{
  "hidden_size": 320,
  "init_std_qkv": 0.0292,
  "learning_rate": 0.013,
  "decay_fraction": 0.595
}
Each number is 128 + 32 x the weight over its row's rms, rounded and kept within 0 to 255. Layers, rows and columns count from 0. Numbers have three digits each. The size before them is the row's rms in percent of the matrix's.

# gate: layer 5 MLP gate, 1088x320, rms 0.254, rows 868-967, columns 240-279
# up: layer 5 MLP up, 1088x320, rms 0.266, rows 868-967, columns 240-279
# down: layer 5 MLP down (transposed), 1088x320, rms 0.108, rows 868-967, columns 240-279
gate868 099:146131104083143181110133164153162131136145078145076128074181093111147153154142116064122143027133138059045066124167125167
up868 096:123135132181082087114135108160131122124089183095161138110129101127134135142135145143116130135083185069194120129083065096
down868 101:148143132152088144165133105100173103191129090112152092095087129135154155160163094123141141107154136049129119064106159126
gate869 100:150097085137111051069132085137087160109151122107102135124087123089140133116132109069163103176117174129145122128152178144
up869 105:060119161111181071165107089128075084182117148138124146169148132136050139105125156184165129059129057130137106106090158158
down869 105:122093137149128148195133083138135151112110113086125177155167073169122125117176122142178176106154087149082117110128155139
gate870 100:074149131063181143071169122160168108119166140147054120163128117142101112109117135055155150100180153113126131119141166138
up870 099:117107073103104112107171093097156117192083119144163090153093111117191159104132097155075153124131129134157124110097131122
down870 098:080131071149125108068103114087103094131115103224161090113157118090095152093166122131098120136174118123148092086144142192
gate871 101:141162096149067061101131122138139123133095143131146192088171125118160122140138130133152103133117151146121152151092141087
up871 098:106100105080214146167146063083135187159116129067110124122123163138130102126154185071079134118115107076104144062145158157
down871 101:090170157113106149181083178091100110146151164162081131095105194121130028171158111140085137147161147155127121120137119168
gate872 101:159131180105141111109144150173158085111146119126120176092156151113115092152134124162099137120136094099076066130130169121
up872 099:143122081155161110133146158115100068130119106187147159129123115160116132124145107101088131175135119103143110133120176092
down872 100:113172127127093123099141145129127050138108060189109123104099145112105042156101145170167165110149139151115112162060098131
gate873 101:121124074097138055131145095127141142136116124174143078159136211157075164110135136083079110064102107095127088098131110105
up873 100:098112154133193138160106122126122098055143172123140094126129198084096202204157113088144105175121134078135127188149117074
down873 094:158113125144119133112129093125096131148104072131086123120126130159127144060117102150158115073194128155120178145110153121
gate874 098:096131142209157116148105124126120133130038085086158124179133192073159097134102126166147116102113108112103138128111146131
up874 099:110084089123114166112097100075112113127154158103116161100115152117123173125135136178069149146132094137168128098155170118
down874 102:194104128130111108188125153119133138116139106116101112133125109140176128156150188139201145162127132132076138051144121061
gate875 103:121137143090132079105197131097131096103154104202145098139117086089128141088110102074116122109147139214131139112138121120
up875 100:115087169155141083173060117096175136090137125171104099083128152089117124122107085086095085159066162112111129102128190091
down875 100:108124143147115087093114130107176108149117126147083120088080158117158149117117102153079140119119117115080104130086140129
gate876 097:107142074166100091110131128127167116121139138150084168128120104089149149124089130138104182203140079103090139095120083139
up876 096:117099106143113088113141143111119108145128097059189154128123182108115112105116137121097165167115024136108118125131085089
down876 095:146094151176206128147139162131173120169155057158161177125162072095117159157126093077132155193166101174165135088125079120
gate877 104:052083154095163117099106157104161129152094091098076125119137139140156145131120170188121187162109148144086128140114066179
up877 100:081116098137117099105155159058136110115200087186084142153148181125152123157133122162130130163168144130062146104138131158
down877 101:139187137127126120143134151130127114123104161164152150154164096112078154123135138135144140204112116135141196180142144139
gate878 105:110175141064148209152080149155122169142146140095129129091097162152123151147102116154076135196111092134103088107146114138
up878 104:131186090148169069123142167152124141101105135109083130161095163058077172152137141111103103117111136147111186143123132158
down878 102:145135112132109095172166109057154111111114157101110109139152140172116137159114173160126108155182132056121115125192163133
gate879 101:113117146119155169104204115120142132085092157128123107103094076097152167097153128122150159119097151137027159133057118204
up879 104:168103164143157060154111117153134107161163154140112072155142137095123072136145105135120119164073157103185167011146116071
down879 103:191122130220139131187151140156176106091165107217122138160141109147080137132226103143197074197148095140104086108169118096
gate880 096:168181139181134155131159122154074050174174072116143112136133121124114154128146192184183137108144189100110092158119172108
up880 098:039113110134076106121146068125140147075137178131114119074192131161148097123172156136115127154108070135164154082158136075
down880 098:104119166149093125109177100135140159188164127131126156146131088115100187120145127157139120123122151146185095140098069102
gate881 101:179085136138174165099192140132159151131112150168110120146117131104147153160070133132117102131139135156127186151136138133
up881 101:115120099144082112096181142115077117100143121150141119049077141091159093124141140119191172110171157108106122061189148091
down881 101:115163079182136138087154116147095153096167125148111126105165194140157120115134162109105111140116110142117099093118133150
gate882 100:096113152186095142137119041134123184140165059126189111158148115104099129199133100086127100148127134122115087116122050144
up882 095:131113091109091134098065111117156073110182093119169140112107144138103119143120116082133097164174157153172148088127136106
down882 095:166211108151124143107153160112087102114137149182094120113107181150072159128187083090080087072069158156154084075076124128
gate883 099:131116145154186152179131162112121123160143108193047146134154152150086154130140130123109081083157143148157150141102133093
up883 108:112120134078090126145089183102136136143111153161084196140093151121078123129141110118129090084118107138128121135160186095
down883 100:143096121074099178172060126081117063151162156086122155070114124137101150119126149186098143105084113091154150112202139112
gate884 096:154156074124089106130079116147080100159117076069123107093106156125139112156101135120169124118139196090153092186120111163
up884 101:149130165137115127159162111115118152123163238084159164195137174125092149100144128160121121114132099174127111092114133152
down884 100:163139142090150102122186143120100123093184096139118083131201105138107151149152175125151120139148110084149121189059141104
gate885 104:088134158175078107105142119109108159139133117101134132137180113182111127128137082138124102169100142150085066148150141141
up885 102:127123142129120230161086113153148183062138123103137115145135155093141098162084091108196153120151064152166186116137133188
down885 102:110159158080181163154135119157112133112186168132095157158171096184123168157127162128143099077087044135107143133111111105
gate886 106:057186108146155066162156146086162140097101149152124179127105145094072129216120132154127092161091087085145116058198141140
up886 110:125097118160156166082126170153140138100111107126165108088130128078124069138122146092089122186119179135159152067172128124
down886 106:184098124137105120197114167141158120155174108103051118133076150148116154164122150152156108175138119104126106148178139141
gate887 098:122141162112108154161090121106136155071150101155102082169116111159132117159087131160157166100132054102095114085156121183
up887 102:092111127125120121156146146117169178165113089127086132109099148092110103103116173089088078131241150147069144143156132161
down887 104:098111109085134139135142166169195103082158098177151123153117162136209134124095083067144101150146136122133162178105120156
gate888 103:098048196139118161115136133115129110138188129139157161134116161121123180102138122151194157122212167156113103188121150155
up888 102:170149131096121156098131165191131101141136136121110139117124138073068128155137155074140100131118113103175140129092181098
down888 106:094089157124151086095144098208113136133137154082151108178169125090134157123112114136100192160178160088153139130107158162
gate889 098:129081041151140109112124134194151201105141152161125127066133234138128176153160098169104111125087118140080122103143137144
up889 095:165144122124110100124120173129159157109181150144098118103140165119096176155192150107141175144129150104136136148116144084
down889 097:156168177150135100107140103122107105175126191158140075118107183128108159160137114144110196080130093111113115103157138144
gate890 102:126179039117086126080100114091088133171095116146169191146201118099153142098123109178095149129130132125117148133099122132
up890 101:151143167136127099187113200145136042160140062127109092137127137067190158156090103142157161095167159044175107108186128147
down890 101:153130166093152107137146095150147129141154178126118122101114165107086132133072113148099142104121088145169118145160115106
gate891 093:072136151147143154069107106093073131146149127123144143096186125110098154108122078129090122118151070068097090081115131093
up891 094:172119152120149133145134143156226157120095146110094149128169146137134102171207083175196136176183099131131145125114136123
down891 100:184139120118123144122106118107071087165132094135160138166146130088092103131150195059120156112103134134132103175118112113
gate892 107:135141119073148133151195188143111149090154097152125110085137138121109105174157096127117131137156137118090137121133083092
up892 108:175153107094078092139104075168188158217123083108165151121120086150078091144088139131126098154114110125143112092096147085
down892 119:139114098110161108104141092138157148193105082096203140097137102114131132128117110163115116087168117068126133135071137115
gate893 101:115155142170132133152140110102120106110116059160159165100123099205160174098120115090178158070112125143113135113140112075
up893 097:127159117190172145108162081151067126119079132119108148122104138120147172166151121157051152195197122101123111132154136116
down893 099:168149116133122135228133080144138106128180112123173118151157141204112120079068086119137137102127139190172180142118141128
gate894 101:154173166178062154132093116115134131099152107134105176129102161178087165129173123120088179111089135138126072107135118126
up894 099:116129069088121051133141103124141091091178146145082128159139121076158179115118131124139149158125168127155165173186141108
down894 104:101124062158104157174115120155140092115190105171146148138152151127090204130097114130125147138124090170182104045140127160
gate895 087:081085141104117128091077075129110103059121089084153136110140178093135128087134120193064134163118131178107152162101164122
up895 089:162120096119182127103133086100145099126110128115056169113119153124094117077159128122193150178128122105168088070132106101
down895 089:078155087101180089088198075105138116155094122141141175102160123101134136131154189118139116119125118121095126143131162165
gate896 101:097127090138113123137193076072155193169134136141148148183086124206030153163117121174116168123123092136130105095122055133
up896 103:089129127124127127112143078159112118074154138139159169059154143132149125160014086098113192088170134122086173179148158157
down896 103:177140099143121152147133086027138134109152164172135107109149142131130120151076135137129184108117175136115145157201112107
gate897 103:083133119149117120045115122101158109112057104143204162158113096068115105119078146135170223113148140198123082129116113098
up897 101:138107164123090137096159160109105163167155115143232097151106154198155178090106109180132166153148170097119149156060101115
down897 100:104119139148111131099131167167121134083078144207134136118079153158183177101094119114072169158164147233126162097123095117
gate898 098:098182112129135188070145109077156121113120170140063037142074141133150136144160164098066111132165140108138133120086153095
up898 094:107156044128138129139110107113131128147181145102154079073156137111213131151130130153113159139149124137171143130082111144
down898 096:143180078086133125124110128147125129127144117137107108113079117142112129162143109142099048088075199136106101188154143071
gate899 099:158148170169089160164159099152102128099112139139095150106192065178171124064143176166138081168180154134116112137170088152
up899 098:120137084095145137118177121127112116104076119116118105082151100147094127141147147117185099170176154133141167101064161107
down899 099:115096114102139081054040116125127090109166144117137100094105126088097095139187132115107146126115113138141147160126104106
gate900 101:127099158102158165067090083093090116147131166164132142172147103133128120156149151122140080128162087098107166123144123121
up900 105:158137154169101053117173123154080179132136155173151127195171117145115211168103188184176108162137190154099161122136125130
down900 100:136132152141166191078104116104099149146081143141177108185114135121145170149131155106135105141122110081137068153118140107
gate901 102:103149123066184098064089066159165140037155130085144097093161104157147112140078084128173133121170149087098072122112201123
up901 096:131081169143165129138116084147181143108071123104131086110113125175148086167149114150058170143162123094098145118126169158
down901 099:078163114122154177144142086098132089114144147162154128145113129167114130098137185114172113162095097132129199136113105179
gate902 090:082114141109095121144103144174099129163173100121111137166167155134056110140138097121117077100137145078121107103089125101
up902 091:161093102140146080119140073128065146087173174127115083167157059068100076091182124120100132115062066137105112121109140159
down902 091:163125116118125183158176097099095089115123103110167124174112135135109136152093081171135113132088105162151121110114177099
gate903 098:080153145152172117086130134157095105165124143152144179114081133150133124148116111187130106089172070088139171126065160099
up903 093:144116129096082192171150117162115136132103059165103107176065137117140128142133108114135198132113092097130117120174090177
down903 095:129143158166141159128125151045093170141138101103175132106002161124103054124129055159128145109094129167085169106070209097
gate904 096:144123118095129140154145178128151134136093178096154089121136164148113143130145185055150078120142051114176137146107153149
up904 103:143148204120124082097121147145179132123122103109153103144135123132118188169111094126142109106126103068147066153174110139
down904 103:140152158088102150097120211143101128193120186058155098126140111182101121108052119064123157114132132098181083200107144126
gate905 105:163085116151138166152061215128147111121143136115142120176153085120101142188134144177127084107118146086128105126138136151
up905 102:147072074120131189117137117169141118200136101125143133138126088126075179129121172058148110083125125104137151127127149190
down905 101:129197132077147117102124152098123137120120146127105120174096122119133083071108162195102122143101073058173146131106131115
gate906 105:144170136131143101095131145148058162080102106095152093101091161159099127127119180109128092133195111122095153067107163093
up906 103:120149125129087104124104125090159144116120113127126148079134110097113120105130156087167137054131134159088127127196122113
down906 105:124095158122144199112171145157191142168157155104136099142149145107176130175197145142071083115149141103167116091127115149
gate907 097:139084176138082141131101118132118124131149091114129111138111142176106081146124134129108142097136140094068093114167165105
up907 098:107103133093080171104195103154168169133106126105151147163103138124127181088142155184147126170118152136169143150136119110
down907 099:111107076098115089138172127169123137131097155139085158174078147114136187139176160149171160097157161092110082133109125110
gate908 109:131169116067191147123095146062094165155137173088159075176111164149117145119064137160146140129120109165097076142114157108
up908 105:192133117109127088149142080151198127173139099122051077123117110111113103157082199115085080099074135089129149184120095110
down908 106:155128164148160028176153124140104130108109108102152144132098083165107156146125161130075074144130089130152142107133135137
gate909 101:094151167079157121109085105130072155140141104113143189171169188095162164137102133130158135126148150141149150092111057213
up909 094:117155119100149172126139124195128093174141102088161181124138156114054100159133183131104143113114098201098123111147125157
down909 097:078164085170147092147145165124119169167105195135136086094101104118110141148178123151129084161116152121096125139184141110
gate910 097:086143114101122140119112121150070107129127079139136108096183149168116136162152077115105114134166168096098102171149119131
up910 107:091041077143145145134134121106158140152137107162098174161099121141149185085141147116113042093146087122134120077136115108
down910 102:181095130138119141138174117102147106146110146185152160114120135091178126113135118142083186134077069197154117101101105081
gate911 099:142139147112127080150126063141151117100136156108151166076123120142095164126113169162128173158117170144163121148103139095
up911 106:093059175146108167128098128104089129114114079117190125103063075112137148088095142178038150159113101171168118160138112098
down911 099:140114155093127142080165163127120139114139097120166128089161128115120129146119102093141110150141096100121125102133179130
gate912 104:129114172117186102151111100146119151156116099165185075185072114141157152148179118107080094130160119137111159107100065164
up912 100:127154173121124088133101108115098151144122077150117185099114118138114115183189118114137097084145115150133171129143136138
down912 097:119131057181157094119141093135132110102103159154103096173153137086146152120159126140116117144087136153149176145091139156
gate913 097:149122125096162138123186125081159144065155148096117152196114137091086140157104113139111107149210103146125159159102164152
up913 102:143105112114129157067131137125145147140143139129121133124158149136078155098125105144145108124100104097123163114099134113
down913 105:065145115134081149123121120162088136142120101158106117111098132092152116078090113142161122110166102146126149161123101145
gate914 093:107162051136117111113132116151155095212183174116100173136169147163124154101096171119164100152195079100060072137125099130
up914 089:123116147182149102174140183165158123129163141095117144040161107129121143091052057144107144119106073064062190134132129143
down914 093:154150171142142105097153137159174095090132145151143132088143093118129121126146154129073137125206191121135183139147054085
gate915 099:138122147142158161092088092100049106136118120110127156159107147134055174146123105051142135165153152162116158130133084139
up915 095:140132166229106184104109102143150162107160112115132167119098119175114109141116113097056154117080184167078163078075130136
down915 095:136053109139098158147163121101097112127145183067125161126099116151097144080098090159164108191135102105089128130121088159
gate916 104:167138147074141125151151092135116113119191177179141126156172081148155077164175122153111138093129123082138162103146079113
up916 104:090137115143092150126134160134109175128055102133082091182131152170151129136136093141164149149140094028225173111157041073
down916 105:112143134128115113121121071209112162126172108124117125130095113120111068190126149133124133139198134102132161101148147071
gate917 097:095158163135136110126108083152098161095163084095095149108133125064104136157151127145079081167130109185139124153083111069
up917 091:166155152129158107123158136147101086187148105148146096140101156145087118128159149092102167128124082216097126152119109055
down917 097:168105107105110152105120119158123180124129170103156101121146129109121126104093094086134068111102118111106155140114145168
gate918 096:161092115160124102145137152102143145145128133219098133153165130098098138141139167147162110079119102088056084155101112142
up918 101:091117192117121132109202098075067145146174118126080079096193065103157162131100120167148187143128140125171109155159130182
down918 102:088143169059192115121112170095140174163100095131107115118064165146129122174192111126148111175114126153104149142142150092
gate919 104:125115185098168106145143142097174129060159132066129086053153213183133131103088112155146136146121134057202138105156114141
up919 105:125183081143135132089149112189132126132127188146168120184104095140097148156158111119146114123100119157136151071184144106
down919 107:070158120166129101134137162101117126094136145168154136170129101093117089109084118078150124112087151114105104113148125158
gate920 102:100116153119141034091135123191121120157175128132121146136129094159111117112155079104130118143151107123168148109135110089
up920 099:125101104076119123152204218148144089115155136110143171191121175112123114105135126173123093250114131122199126101128176151
down920 099:144146125127096176098093084154128117147129136105180124144146078097141105152161162180123117118154125191084164162105176155
gate921 101:184107132145137046103105069115128148147102072180131093110142082124103127112158126103196094109110149112172051172133121101
up921 107:102137161103048199143143138074133151165110102140118140105132187182159086112184111135121137151146151110164131123224122129
down921 103:074115110141171162161121125140138118155121170138093135131120141122117112149128130090144147172124161118090134142140117114
gate922 103:116160166118116083162171087132143113156127174155142101155073127159106116114153134092086154142126085077078115053072104154
up922 109:106074152106070117127121215111135146150091166160134132063172100166095089102134153105091129206160138127156101106134142158
down922 106:142100087129115099178151124220110109087129158188122168103136052153061117076093136103140140150150150131149129101078100176
gate923 101:169064077134157103093191154066150124126104137173080131131147125073174135144164104147166111160111112112118113133229146106
up923 098:134100092155128126127117194125146148078195089131119162045124125154076124109154133068148098165112140146129179139096138072
down923 100:131128102096123174058106177153132121146151080139131090117108118155102120086155136143137180098095114094189065144118110097
gate924 099:132147127105106118083098073122139142149098119129104139114103145145130160154140068119147130132044098128123126156071150162
up924 097:098137120115157170141130136099120173126166106170163127175036150162144097114202175088065110147160127109148179119131089100
down924 100:134146074144163130160176099152152084088073089096145110115129169161127086121117124112110105190131166125106104123156071164
gate925 101:135123177131169117064175058154166150112135173169132132144110135123180149130140090138164145097210099137066175118067120137
up925 108:184131125171120096104112146134096070150131115144142073180164064082081167148156153137123145159084170122105155145106092117
down925 113:140164192155116087165117117117130050147164086103139136149111118128114143149150118142136107126041129127161151104130114134
gate926 105:129111139151088159104092143144050166137063113089111090108124132123107065187147145101093127110104145127126170154133124129
up926 107:161132099102145097108116113144134103155139126117118094120094085110154150134165068181106148111129144145113177143118202114
down926 106:091163137181104148058150157104101097137128107150110086134171142111128177122157082127044071142093150152177217190085147116
gate927 100:126163178109119057124151170134187193110155164179098124135102166128139069125196128136104126145130152134142115126131161066
up927 096:138115080097142127106116125129103091103114177142140119161143122120120134132094159160154181102088095128137168147122075057
down927 098:114157099151103168117123072086120155169081171119111126123133128139136163156059111079112133135166151131127082143155055168
gate928 102:155056109136142087120156089146085160105138148137137195107119129115135156106112143128038103141141102100105152172077134071
up928 099:128113054124083125069156102163154153136122100083117138170144123100166147045158216106138070138162095123115140090126107100
down928 102:114086074116151110092150120142095131153126155088124058120153056107072187158092126143174135197162103143127175149105157118
gate929 105:171061093165133134090118106140065135138160162139133127133133204179083195134112080104152089155115103091128180161068124122
up929 101:141160151122128184141126134121046171098116116140124133156127162147093111126147103147181118177134098128130141160099111118
down929 099:176134115134182132091119136127194152073133129166177122109040147104072170189140136140146158174148112139089144179153129154
gate930 094:118138116166150133071118076144174128085126114163161120099172113140133058112155145121156178139130063132181167185118103186
up930 091:130078070073170117122100100057124119111185093120103147136137155144142175154124211139210110071150100122176152148071151143
down930 095:127127092129063159172128185174193146138135105137070123091128174128157091109119141163178142116149140148122088171158157118
gate931 103:145062154060147204140107124137147119137164143129147157104114128132157138180136157129133131166119126134162146135111162181
up931 105:116083090111122124161138127118090091142136069119138105069167089119160134167126185149135173142143185127128140120091125108
down931 107:065167128118126159120124144147126095140130128079117133050087080152137105140123111145114068111107125156125103078103147133
gate932 101:164142120061124150098171121097144125145168094125138133096148122123129124144116114153098140160111147125136150205122167111
up932 105:092141072116143097107135184089192137146176095111167100155133174171150103128102118116193103102105114119144155100143148133
down932 106:096070064100109144125137153134153152117141127119092129129102160130095161152175151113138115104144161180145131081168140084
gate933 092:102162148113035125119216051149169098088141120060131064197163128143167160131160143088131172083142091160133107146119125115
up933 102:113089089131094095175112141084120165160062132141083113132155172091128142180091169162084171172178242112102192117112119164
down933 099:080136133133143142119126137179153115162156126152096077176149147126084105178168118109114139140131154122098078130108145193
gate934 100:122103158134116122128096116077122113122089158158170103097139105114075111121159152153170168083123110114141061157124102217
up934 100:091062114155139160122110134127118079102085115097116032164090135118129130155168134172133155070124154116130161201096068129
down934 100:105155132148125051140089124117120083146171148158148102061098137150159166156169122106111153133137200116078109191164130108
gate935 106:175098103108084108153213155162142079135134118127165118111093167181127144162150137139112151131136189188119162106127129112
up935 103:189129145155113125082101161118116090143095202142121138170171128143123089103113139103153119161160106115065152180189072147
down935 100:129126142141099110108152140091166127153133112047127159128104103104161154119113152109178082124094084131168094092122068099
gate936 096:160116114131079055173181075172141125085127152064066142183122077147123073155126182152105143161052133157079096189130118133
up936 098:168129087140072106060083129112185162150147173090081102185131155125097087099084124073127173099101104100087204166152146147
down936 103:165079128134066153145146151171149131117133145133104086117049106118148100109087129127132146172137068132127088098114168134
gate937 101:121097133124178113137099131131094156067198161104147109087106152105113179126072176122111114146129070082159164086163111135
up937 098:156137128093080128178098083171173113113147151164085097105128137100116115131167115139116140097089124155138114164116108144
down937 096:107084077107151093144161102066150137088083105125129116149072167143102139148168192114128125106084073105121105118089175145
gate938 099:171183127104128144113157124096164098118146138099085170079111154140086179157119094140138122124144160102141114138118096181
up938 099:089123145176106131056114155107086118124153125105177117087126119171133074122108043068062108135085126129105122175101177156
down938 104:106095158186120150150119099107116180123120113146195153123160130194129123100125149127091180124108136065140074088122115073
gate939 090:115056082126116147088156143092120038178162134136136139081130135131102121102119134096171142144150111099097137112131085163
up939 090:161129054192154157141154086119102042146125114163049136133141145169068156167131064100129112158124094093079090151148113196
down939 092:071182111083220119146146150165149165095106142127107160107105120181108149116098128148177117135142136170110173156124168133
gate940 100:090102153101110094149155120095151060141111092160147171122139156140123132123112101096154126104135157129156168075035130101
up940 099:094161134130110143117132061130099092095116125068074139129065140166122128104178139123137132150164119141144130159074100124
down940 103:155084133144077131104169114174119103147134133159090155104079234095170097114137160096161106121160153101127150148110144082
gate941 101:137141137152134125084185168110091118130140148110122138143106064103131118167154101160117170137146160187064174176130144148
up941 104:132103092111124085236109147139142163167122178044130093093103148108162113107162095100171108158088142143130145171095111138
down941 104:166088092153114157203111134149079168128131191150109055135150172155144078183145113177118165138161111170075139145151119113
gate942 099:120041079105089146124136160136123117181142169100155117190132179134140168162138059113121117133117147095133128080149199106
up942 102:140192139136142149091125121143108172100066134118127132103173107072191138145200118074089129054076153183157131183095119193
down942 100:135152063117131157145150196164166121127156104091188116177101150056111113125115154140146117112149126136163110092097131116
gate943 098:123126158105145168167098134078163122092084116097123160189103086145072088119134157121130137139092179179111154099132195115
up943 092:060197148118164134194145092174174085115104110167121115172113118136060110168137147139118109166114142143104124172103149103
down943 095:070119134120100111148172100127110148144087114136145145055145192111103111137123126138134117039113185141104127131130092123
gate944 101:141105126196146114139179112070121142106121150140135134125124137140125162144115084145119128168126136117108121124147109133
up944 103:118155178116105136103095123109144074140106072147099102103124088105138142118067123134139105177045135118143162163125146146
down944 105:116108184167059184113152116110077118119150173159125100109167082077170129132088114126135131134071119101108135075143131054
gate945 093:129156065095107203082118144133108124110106179098133175088100165120166068198140116166111096159135100146137129140168130175
up945 092:170124139196123159146162129100099108167141111157147111168218128154169079140185176142105123143096117116125155148114139155
down945 096:085139101158149141164139095189154134122125131081123116183097171163045146100184092114140115091138107137064105097111163089
gate946 100:142125113138173106116126110133163080096039144167155106177129140142096141138166109097170172149159100156137078117190092133
up946 102:140185145111152110151082100133120116127157076220143102113138124118139155202118167106071080151056125087083153117083152094
down946 102:129076118116114155073157094070110163137174170145130082169097119147118094133180143160117123125124149099109177139117138157
gate947 099:165135112122153100137171167183085135125120120116135141105174100086126141108140177147144174110104068090111081095197123135
up947 105:121127109100087117143156138112163078157164136172089138169154170231098117115166081095108106072166097123131097132131113144
down947 105:086124133104084173168107105177172167110165168084130148070144082088115178105145102095071166100158188135133057110113180159
gate948 104:119117216145117153180175099121094125085177174093132187168151098143152128108171167109190148071098097089115137112134108071
up948 104:111106098124180170053080082147143172192114178122166133119196154082128130151116125137115132150165104052139099088143163152
down948 103:094106145147134140098134059142148149099066129128158175108101152123127182177132158146143164159156136136073135088156106159
gate949 099:134112143105122141157090167134161143156118118157144117107046090110151066157151113133161125133105115138126110123114158091
up949 109:153146105141068155107121157110088134104146170123106144080129140148152131101107081098112083114132141116170130189144117116
down949 105:161141116116094093094170078185114114115182223089097145168136104140170186096069110061109124127122122129096131119205066126
gate950 103:094179116136217123108093131123116160074111157135191160136144195099121117128120163140117126148096106112164163197109113132
up950 104:140138135106095101097161132139136100134147168147135119138110139078088096180111113148117148150119135088122128160130095174
down950 104:131129133140099123068150066078134166126109123136175178121110109074136137149173170094077192137105141136136103169133107173
gate951 102:125115091130080131114109126071138171181106107090165166112130176127121114117066072185146123058113187172137171090125163141
up951 100:166200150099106138195101105118148156050139159118110145156127198099093123097130151149140140056117192135103094166175116126
down951 099:115101127078099057121153139128085090143105063142074116109180146102162138082135117095132114144176076094093159116177141120
gate952 098:146123137097116145114152132120161103136142201132124054170161139101120181111130154180158189049096148128166138151115137161
up952 095:133102145128173182058129060084105128127027153092140123165113124133124116104143137128161090102141111147109126122093076138
down952 093:134145160117166098091123114172113071116117129170125117104107163124119175112120157107109157082157120114101108117135119114
gate953 098:156132125168151110176198106132155143109139161152117101106102128135125165145169113095149107148114173127152120151110148130
up953 104:138097132172119069153155159177134153151142141101131090109142156118159146112155160185126144157125133123074118117111145135
down953 102:160206160136162058145112161120115104127100124085131114164090100176103163174136174151141137110116117133104226042143143129
gate954 105:131059134105108155103114144089124160151147137117147113125124148119127126125139139157121098113084154149105122134151127136
up954 108:107160100155136188088167150125111157130167098153103119109123114109146118101133063180157117038173127081184143156048108123
down954 109:128089100114123131170097183146025164173161091154153062131156148141077184151120134096126139136156136143160124119096150120
gate955 109:137103097146138137142082106107119121190181108156123107208124148062155134080168090097164130097137125160155108152147161115
up955 107:143143117089163124082152179104128121168134145121114121125117098145194133148115177126166122135122113105167127086205106160
down955 106:123121132145075140137126066126068114143107177111113106177112100148098119136139171154141116142218124154108094166107137162
gate956 100:142132119137093084120199147129137135100210104150147109153087080122157157108164156149115093144110106118125118131111160154
up956 096:105151154105132132054140137099150071143118089146103165091122101134125108191095150151092136149102142066119118104168155151
down956 096:161105111142117226133110140086095132122140230089088081124118120129141117123180137105146138140127081121125181106143147150
gate957 102:084125207103127192127119099137094129153195183191156123210171118123127116210136134148139110119102161129096126093163074135
up957 102:108046178128128114106144106170138145176153085129122103184146122148114091100121136160168208078088164096117116155110106121
down957 097:132112196134182153080153135182157166182131117117118121170098132133180138058188115111161159140101137101086109132161137149
gate958 095:158201157115118175166102150071157079173114118165183106155167103134140081151146077195095127113095117090140097115165139114
up958 095:112099127144186106109125197135095128141164189144193120158081124092202141142113152108124072147165120134134176076118144090
down958 097:173182102133226170141067097052134132079129121095114103104121162117139141116121146098101168099102104175078133106147097108
gate959 098:090091130131117094101112119156118156121178079129047175158178164099108167125167129155151120093130148114169128105137166132
up959 100:128084154128108174090133138153110096136098056190084198170121097069147110063118139133109154123190122176141107100153159140
down959 102:113132175080137096201114115180131138089171116152126087149095103117158200208094082114160149113114128105096165191127153084
gate960 096:122146121113160144142156205128102166140090142129135106194094088136154144113135114138128102089106099124158098162130125150
up960 106:117117044122091075100129152149129093168203138133108089159151132135125179059102107077141126160169080170124115157074147110
down960 108:092139129150129129106154105152153178138154172196141055133155151085122112128103126136143173192217150173131132121094123164
gate961 103:158116093120110130111133063135148104154170114186068114179079108154100138169191138108125156116148110173118087094081184130
up961 107:145130165136143103146120166123154157097144050153067203174088088165184158118171153099136058142094134133089117155141210114
down961 107:198113172091086127168134136210157170082107105101105114152125101153175131070131128142090095170122157116113072120165153112
gate962 102:106095135197114146088124183157131124158138113133160133151141097100121098112162177080122076083076143140173106158151135184
up962 094:092091149100156191204060103092117133132094092188088146163178142166193122123108109137114083139102101113154048164180138107
down962 097:216107137181181082119108119147048168096104150087169127115163095092096117144146164131113146111099157141127111137086121099
gate963 097:141138088119091098158145142083129165120108095149186145066191144109126168152134127133148120109115102120128189147092107172
up963 101:120141113118132136127126138091196145135119131107080164147111124072017135085166118112118109100074138182134092158143137113
down963 103:102123116119115091060111121089137050132158163133125088088180114137119064165127140129102132129145124110126172155110119114
gate964 102:092072109179128064107142103091132169105107154102047183016122135160092136124156174115180148084139106096111165175181126143
up964 112:147109091148184128122134134173069134162189129128082185105156171111120134172160102091141126126143137115136104112086149128
down964 109:176075095114169151166084082088100095083125189092124163109153100114125140085106102112125146113125087130140105208151091049
gate965 104:123130153114154124100121087137176133208118115177150110085126083086092167142076111033090130078161170170069151152142137098
up965 094:120194124162120089175121106122174132139091074140139161134156119181177142153189164144096136132115123162111114081151128130
down965 097:035086078109169096143133103210125135086155109114079123113136160101161134129169145136116094150089166099099117135094157178
gate966 101:080104090130105140210071090050126113143104063131129148111121149188087123139167149113123147113134147154125107113118119109
up966 098:141160124132075126126093131075079117118203090155110127044107103133148110174124111145131174100087085122157112086103181121
down966 102:088174166151178175139116187077166189138130187144038111112092123133122086166173128120101150115155106093146152121107169163
gate967 103:146086136063176151160099122102050181143131133181144113127105146145109090134113136097111124157107111061093128127100162119
up967 104:171088145163151134127136146124080106171125110131127098141085184123114089220091101159122153122102081130073105152146181144
down967 098:131151180099099147054177133110083112094128114150118148126184067151046161109137129113150128092131128118155161129078104089